{
  "n_layer": 22,
  "d_model": 256,
  "n_head": 2,
  "n_kv_head": 2,
  "head_dim": 128,
  "d_mlp": 704,
  "vocab_size": 512,
  "activation": "swiglu",
  "norm": "rmsnorm",
  "norm_place": "pre",
  "norm_eps": 1e-05,
  "positions": "rope",
  "rope_base": 14600.0,
  "rope_fraction": 1.0,
  "qk_norm": false,
  "attn_scale": 0.0884,
  "bias": "none",
  "tie_embeddings": true,
  "parallel_block": false,
  "extras": ["local attention windows", "an embedding shortcut"],
  "init": "normal",
  "init_std_qkv": 0.0421,
  "init_std_o": 0.0,
  "init_std_up": 0.0421,
  "init_std_down": 0.0,
  "init_mimetic": 0.7,
  "optimizer": "adamw",
  "lr": 0.00209,
  "beta1": 0.9,
  "beta2": 0.99,
  "weight_decay": 0.16,
  "lr_head": 0.00598,
  "warmup_steps": 451,
  "schedule": "wsd",
  "decay_fraction": 0.628,
  "decay_shape": "linear",
  "final_lr_fraction": 0.05,
  "batch_tokens": 131072,
  "seq_len": 1024,
  "doc_mask": true,
  "train_tokens": 924500000,
  "steps": 7054,
  "dataset": "wikipedia_en"
}
Each number is 200 + 20 x the weight over its row's rms, rounded and kept within 0 to 999. Layers, rows and columns count from 0. The size before them is the row's rms in percent of the matrix's.

# layer 7 MLP down (transposed), 704x256, rms 0.0843, rows 336-352, columns 192-255
097,235,231,167,216,227,191,195,186,223,212,202,166,183,178,167,206,211,197,182,186,207,167,189,189,187,182,210,192,197,192,181,174,199,188,209,209,207,198,183,206,159,177,199,224,227,198,174,187,223,182,203,195,234,208,197,192,172,194,218,201,219,208,230,225
101,193,200,181,176,209,192,194,206,198,222,210,211,253,186,181,200,193,180,177,200,245,206,183,224,221,169,203,189,210,205,165,169,219,185,167,176,215,189,220,208,185,195,223,182,179,201,231,216,178,193,219,155,211,195,219,214,226,186,197,220,220,226,186,185
104,219,195,211,183,207,209,231,178,187,175,236,204,155,205,181,171,217,230,214,206,172,220,202,207,224,182,173,206,241,231,217,195,207,163,191,173,226,192,168,217,193,167,188,236,205,204,203,202,177,210,245,231,223,202,218,191,206,217,201,172,185,176,197,170
102,188,195,174,237,181,221,218,212,202,243,190,183,216,216,194,189,179,210,207,168,203,203,192,188,161,192,165,217,156,204,239,192,223,222,192,173,196,214,176,189,186,205,180,197,183,216,175,209,201,190,208,193,198,214,231,194,202,211,163,228,168,203,175,177
098,230,206,181,223,207,217,217,185,208,204,178,178,205,202,218,198,211,231,195,204,175,181,191,159,232,230,220,203,232,191,197,200,205,207,206,203,200,207,184,247,172,224,202,160,226,190,199,176,201,197,204,193,211,201,210,194,210,193,178,213,204,196,193,209
101,179,189,203,211,193,253,209,234,220,189,209,176,239,185,202,214,179,199,180,203,208,196,222,215,183,208,180,173,215,218,214,208,190,209,229,205,219,172,183,178,182,200,217,200,211,185,229,214,195,181,195,210,195,161,188,197,227,224,174,189,210,177,166,212
098,219,168,239,224,241,185,178,197,187,183,192,226,205,204,206,196,206,210,212,179,208,209,191,220,201,195,175,166,180,242,190,209,177,170,209,189,204,231,221,211,198,201,230,199,199,200,209,178,180,229,207,219,205,198,212,198,198,186,170,197,189,213,209,189
097,204,210,181,178,183,197,201,209,197,197,188,213,199,208,183,221,186,187,226,187,182,190,227,228,202,176,185,214,205,194,182,224,148,208,181,226,214,185,188,191,183,178,197,212,219,224,213,240,220,192,200,205,189,215,189,209,191,158,186,178,179,195,194,206
100,257,185,244,196,207,225,160,192,184,182,207,216,195,195,219,239,213,207,195,169,189,246,200,164,253,200,189,209,220,208,184,188,178,199,189,209,185,193,192,197,181,192,186,177,226,200,205,208,216,214,175,191,175,212,195,220,217,188,207,215,221,179,176,198
099,180,226,201,191,196,200,193,206,199,209,222,243,209,214,221,174,198,212,201,201,216,204,174,235,196,230,183,219,190,162,184,204,175,167,163,167,237,146,195,216,201,202,220,195,211,219,184,193,193,219,197,216,207,199,211,215,211,218,201,223,205,190,232,202
107,200,211,169,200,186,200,209,204,202,180,213,175,205,191,194,200,214,198,203,221,217,218,212,197,178,215,216,145,209,206,218,205,223,217,232,198,183,213,197,213,198,191,216,177,227,196,223,173,228,206,214,197,184,207,207,189,214,200,212,194,186,202,168,200
096,201,258,209,191,198,170,193,212,196,191,227,215,199,195,210,196,187,187,189,221,216,209,221,229,170,209,203,224,213,224,197,172,155,201,177,195,205,196,214,232,167,177,185,197,206,195,170,217,191,222,180,196,157,206,230,200,240,203,171,176,220,170,200,221
093,190,206,223,212,222,212,197,216,158,217,197,192,232,154,162,206,179,218,210,197,186,228,205,215,172,204,184,190,246,198,213,200,201,183,222,184,236,194,196,200,226,177,202,200,176,217,200,198,220,215,203,226,210,229,230,236,216,221,188,241,202,193,239,205
100,199,200,217,206,219,215,199,237,205,187,192,180,147,179,229,228,201,175,211,226,195,167,193,202,248,179,181,189,182,211,203,200,210,216,227,204,161,236,235,198,225,196,192,200,198,217,221,208,200,211,186,237,192,188,238,196,194,187,204,178,211,194,180,214
103,227,172,176,146,202,242,157,233,193,249,202,201,187,216,205,191,222,192,206,207,202,188,206,200,243,177,204,195,228,213,204,235,225,229,190,183,210,187,182,207,199,241,216,223,209,189,194,216,240,202,223,217,186,217,229,196,161,231,196,195,194,194,216,181
093,171,233,211,229,189,195,180,206,150,189,226,203,189,205,171,220,221,188,221,178,247,213,231,174,211,187,243,221,198,165,173,203,233,166,144,185,180,188,195,196,198,197,181,187,217,187,216,227,198,162,233,215,188,201,209,238,204,210,189,229,225,202,220,190
100,184,193,209,195,225,204,167,212,199,185,188,203,207,193,214,161,181,196,178,216,234,220,187,205,180,166,220,217,202,191,186,227,224,188,173,201,191,186,215,144,212,193,214,198,216,200,191,163,193,186,182,203,192,209,157,195,216,189,190,211,239,223,189,192
# layer 7 MLP gate, 704x256, rms 0.0906, rows 337-353, columns 192-255
103,234,224,205,203,189,199,218,202,210,186,237,183,187,194,193,206,182,172,230,205,202,195,195,188,210,165,199,185,230,221,221,160,187,163,156,193,175,203,203,188,210,200,206,194,211,201,202,219,174,187,193,236,222,202,247,181,212,191,210,179,203,205,217,193
103,224,220,178,206,184,167,205,176,197,236,202,217,221,222,193,204,195,211,220,237,203,178,186,216,188,229,223,194,195,212,212,182,195,193,167,158,217,217,156,205,225,212,205,223,204,174,200,209,185,189,180,207,187,230,186,189,213,177,185,218,190,208,212,184
104,213,228,221,195,210,212,213,199,202,192,248,230,227,214,192,230,198,187,183,217,201,164,224,245,208,164,164,222,187,212,186,172,203,211,180,180,207,169,198,208,210,177,211,214,187,217,185,167,188,180,225,200,242,194,208,182,216,209,229,207,237,209,193,149
106,170,207,193,235,179,169,203,210,206,182,218,210,141,174,211,202,204,182,204,198,212,230,207,235,208,190,171,181,177,211,213,194,181,195,205,197,145,207,213,189,201,213,186,227,217,204,189,184,209,175,167,172,218,227,239,192,198,198,162,164,193,182,199,182
106,222,227,193,223,172,175,210,168,215,180,228,176,205,193,225,198,198,246,182,189,191,194,218,191,212,155,195,196,173,168,171,174,208,199,200,209,188,181,212,207,184,202,211,229,205,189,181,176,197,190,194,205,209,219,212,220,164,236,222,200,217,215,237,185
098,195,227,184,155,202,172,195,155,218,217,214,161,215,198,220,206,181,213,198,217,176,220,187,184,188,190,223,216,216,176,188,207,203,211,175,216,233,184,217,190,206,220,200,191,206,198,247,211,207,180,198,182,215,229,203,213,197,207,199,194,220,200,205,187
099,199,194,198,212,192,147,198,228,203,217,229,213,211,198,206,221,203,184,185,212,218,217,230,184,223,207,207,193,201,201,190,192,214,243,205,201,195,177,196,207,233,187,217,196,216,219,200,218,171,181,195,258,205,177,201,204,216,178,186,185,185,220,185,182
104,200,228,165,183,173,215,212,200,191,225,201,226,156,196,201,238,178,186,154,233,206,223,201,212,201,176,204,191,190,216,165,210,208,202,238,190,168,166,218,224,179,224,214,214,182,200,199,202,212,187,208,180,173,232,207,170,183,211,178,170,221,195,202,172
094,200,229,192,198,212,182,189,189,181,181,223,217,213,208,177,163,186,199,181,211,225,196,231,211,197,202,220,209,174,215,171,169,173,177,177,216,230,224,198,218,222,181,198,185,204,191,191,183,173,181,181,223,206,211,207,217,220,185,199,234,183,198,213,191
111,207,222,221,177,195,190,206,181,161,193,203,202,202,191,196,200,180,212,191,181,175,182,211,214,224,183,200,214,204,175,201,174,183,228,179,195,216,185,205,200,192,150,205,217,203,200,195,210,171,168,180,192,238,206,209,181,228,212,176,202,225,248,217,187
102,193,200,188,211,208,191,186,185,182,185,225,206,188,179,233,195,183,178,205,186,211,203,206,196,185,202,211,219,184,212,182,180,213,207,204,203,183,184,185,215,212,183,198,221,185,179,186,201,153,185,203,246,208,199,197,188,199,211,184,196,247,209,210,190
091,215,224,217,232,216,192,213,186,205,191,224,171,187,188,198,235,188,211,195,176,186,163,231,216,212,182,227,191,222,150,217,154,196,227,173,196,206,196,224,252,218,199,182,205,196,201,202,195,197,183,210,216,180,204,220,209,187,198,216,209,215,197,175,178
098,208,210,223,200,164,189,175,185,200,195,221,207,168,176,178,132,198,219,179,218,175,156,196,193,198,198,224,219,180,160,164,194,170,228,148,199,217,194,205,212,165,203,199,226,223,210,220,195,204,188,184,216,200,187,205,174,186,185,189,181,227,205,223,184
101,216,190,209,189,219,171,205,236,204,218,202,210,204,220,226,192,189,182,205,215,205,204,186,202,193,199,233,161,192,210,190,157,176,159,203,227,208,207,178,175,208,175,223,187,199,217,209,194,163,200,181,202,204,196,165,194,232,176,185,198,184,214,207,191
093,214,208,180,223,176,227,203,215,224,186,213,189,223,188,162,189,206,208,169,173,158,208,175,199,221,216,209,211,235,190,185,199,178,230,202,202,198,217,213,163,141,222,205,213,240,199,201,186,198,233,192,180,217,203,208,228,219,213,240,180,188,199,241,185
098,181,206,201,232,180,201,208,212,173,191,219,186,229,220,207,244,203,207,189,211,186,193,208,170,214,233,255,177,218,215,180,172,197,185,209,221,205,203,209,232,207,191,204,191,213,201,193,189,189,153,207,178,206,210,210,249,183,193,183,231,208,207,220,205
103,206,186,201,203,176,173,187,184,201,189,205,218,178,197,204,200,201,187,188,193,206,162,230,204,206,183,185,187,193,189,204,204,188,209,215,206,211,185,185,235,209,218,255,226,205,200,185,216,169,178,194,213,180,223,196,209,197,199,209,214,207,163,219,165
# layer 7 MLP up, 704x256, rms 0.0855, rows 337-353, columns 192-255
102,194,210,224,203,199,201,181,218,221,190,178,187,207,237,235,181,182,188,234,186,243,187,182,210,156,183,215,227,161,195,208,208,214,182,202,201,202,218,214,173,175,195,230,177,184,204,231,223,160,207,180,242,221,189,215,254,191,186,200,212,173,196,164,198
104,201,210,205,166,204,183,183,193,210,198,187,187,205,229,217,220,195,194,200,222,229,227,197,222,211,183,169,211,178,218,160,168,202,200,203,182,218,169,178,193,199,198,202,215,192,196,212,197,198,177,201,177,219,207,216,200,216,185,167,179,203,170,186,184
104,255,189,229,193,197,169,223,249,198,231,181,204,197,195,217,180,218,197,228,180,185,187,191,225,249,207,178,197,204,238,202,191,206,201,197,187,170,198,233,199,200,181,182,188,183,204,207,195,197,189,184,183,224,180,196,174,200,202,172,210,199,167,187,182
099,214,190,218,211,204,207,246,176,228,208,187,188,202,207,220,170,201,197,208,219,231,201,182,196,190,184,231,183,195,223,193,197,196,188,169,217,191,212,236,184,171,212,229,201,179,185,180,241,182,200,166,187,199,189,166,160,232,178,204,192,199,222,186,180
104,230,221,202,186,182,210,208,203,197,192,182,211,230,182,204,195,196,209,211,172,241,172,190,181,208,201,186,171,213,205,214,189,225,217,200,130,229,211,176,186,206,184,209,216,185,168,181,194,194,190,226,185,199,214,216,203,214,187,214,205,229,217,194,220
100,168,179,218,202,227,156,223,195,240,201,180,209,181,198,222,177,213,190,212,181,195,196,206,194,176,211,205,211,232,191,233,208,226,236,157,182,221,184,230,207,205,199,212,195,197,170,226,229,254,208,214,190,209,204,213,214,166,226,196,153,197,192,199,196
100,185,195,189,217,173,219,198,179,178,165,198,214,181,217,204,184,266,199,194,205,198,189,166,199,207,208,184,233,210,178,209,197,183,194,178,249,194,206,212,191,190,198,206,197,199,147,165,180,174,228,199,180,162,208,225,195,191,213,195,167,193,237,224,238
103,227,169,200,205,168,185,207,199,169,172,234,184,215,216,215,192,211,202,179,216,213,220,173,162,222,190,202,218,216,228,173,171,203,177,204,184,209,221,197,255,186,157,235,214,187,208,215,224,211,179,189,185,201,222,194,178,194,176,199,211,223,231,186,202
100,183,209,244,176,201,217,185,225,244,193,192,185,157,199,233,209,235,192,195,160,205,222,204,220,197,215,199,181,149,188,218,223,207,248,224,217,173,211,206,203,205,203,206,161,174,225,198,228,197,173,238,225,198,231,186,203,221,190,230,170,219,185,212,198
113,201,174,171,170,212,175,220,148,170,184,190,198,229,193,173,204,181,208,171,148,246,237,217,210,203,210,234,170,215,178,197,200,196,194,173,200,190,210,158,203,201,190,202,217,207,216,207,200,183,172,192,230,197,194,175,201,221,201,206,194,205,221,189,146
097,173,227,199,220,194,193,171,186,235,213,204,209,191,203,193,195,250,217,204,182,184,220,207,204,188,194,157,243,173,182,210,220,218,224,225,228,200,191,167,180,194,212,220,174,196,199,206,216,237,192,187,186,204,199,201,192,186,212,208,220,197,225,202,235
094,177,202,205,198,192,177,183,170,207,198,231,185,174,206,244,225,177,218,169,191,203,163,182,200,194,203,213,181,196,193,176,167,163,199,190,198,201,227,218,207,174,228,195,213,212,156,161,204,201,207,215,199,178,204,198,188,198,187,191,155,204,186,195,158
098,235,204,210,179,188,211,172,209,207,234,207,174,204,218,221,165,170,171,204,210,213,191,191,200,183,179,158,176,228,212,250,207,217,174,182,194,220,224,209,193,172,195,197,180,178,193,184,199,210,211,217,183,191,202,205,197,224,218,207,225,211,204,187,187
103,220,222,175,189,165,205,213,233,232,240,184,218,236,213,196,188,170,197,194,216,200,212,212,180,197,206,188,205,193,208,196,194,182,192,171,214,203,205,194,219,206,205,240,162,189,196,180,196,186,203,200,198,202,195,172,201,219,187,230,197,183,210,228,203
094,197,180,198,224,196,172,220,200,213,197,186,201,198,167,227,189,211,242,246,197,216,215,197,205,209,266,189,203,225,215,198,171,193,235,237,229,196,205,199,185,207,204,205,208,187,213,145,194,197,223,198,196,175,194,242,168,204,172,209,207,166,222,176,211
099,210,169,215,259,188,185,177,195,214,210,175,140,223,227,203,191,171,211,196,211,184,210,185,207,176,239,222,197,223,199,219,200,220,187,194,219,193,195,205,205,199,239,185,184,181,152,230,223,218,203,189,198,174,178,216,196,166,181,175,193,229,154,215,207
100,209,259,180,193,192,218,218,206,199,190,193,195,192,226,214,210,209,220,206,215,205,247,188,215,216,171,192,210,253,225,235,187,193,195,203,195,216,187,177,149,201,203,197,183,220,187,204,214,196,206,204,186,258,205,236,261,216,198,209,210,163,230,200,222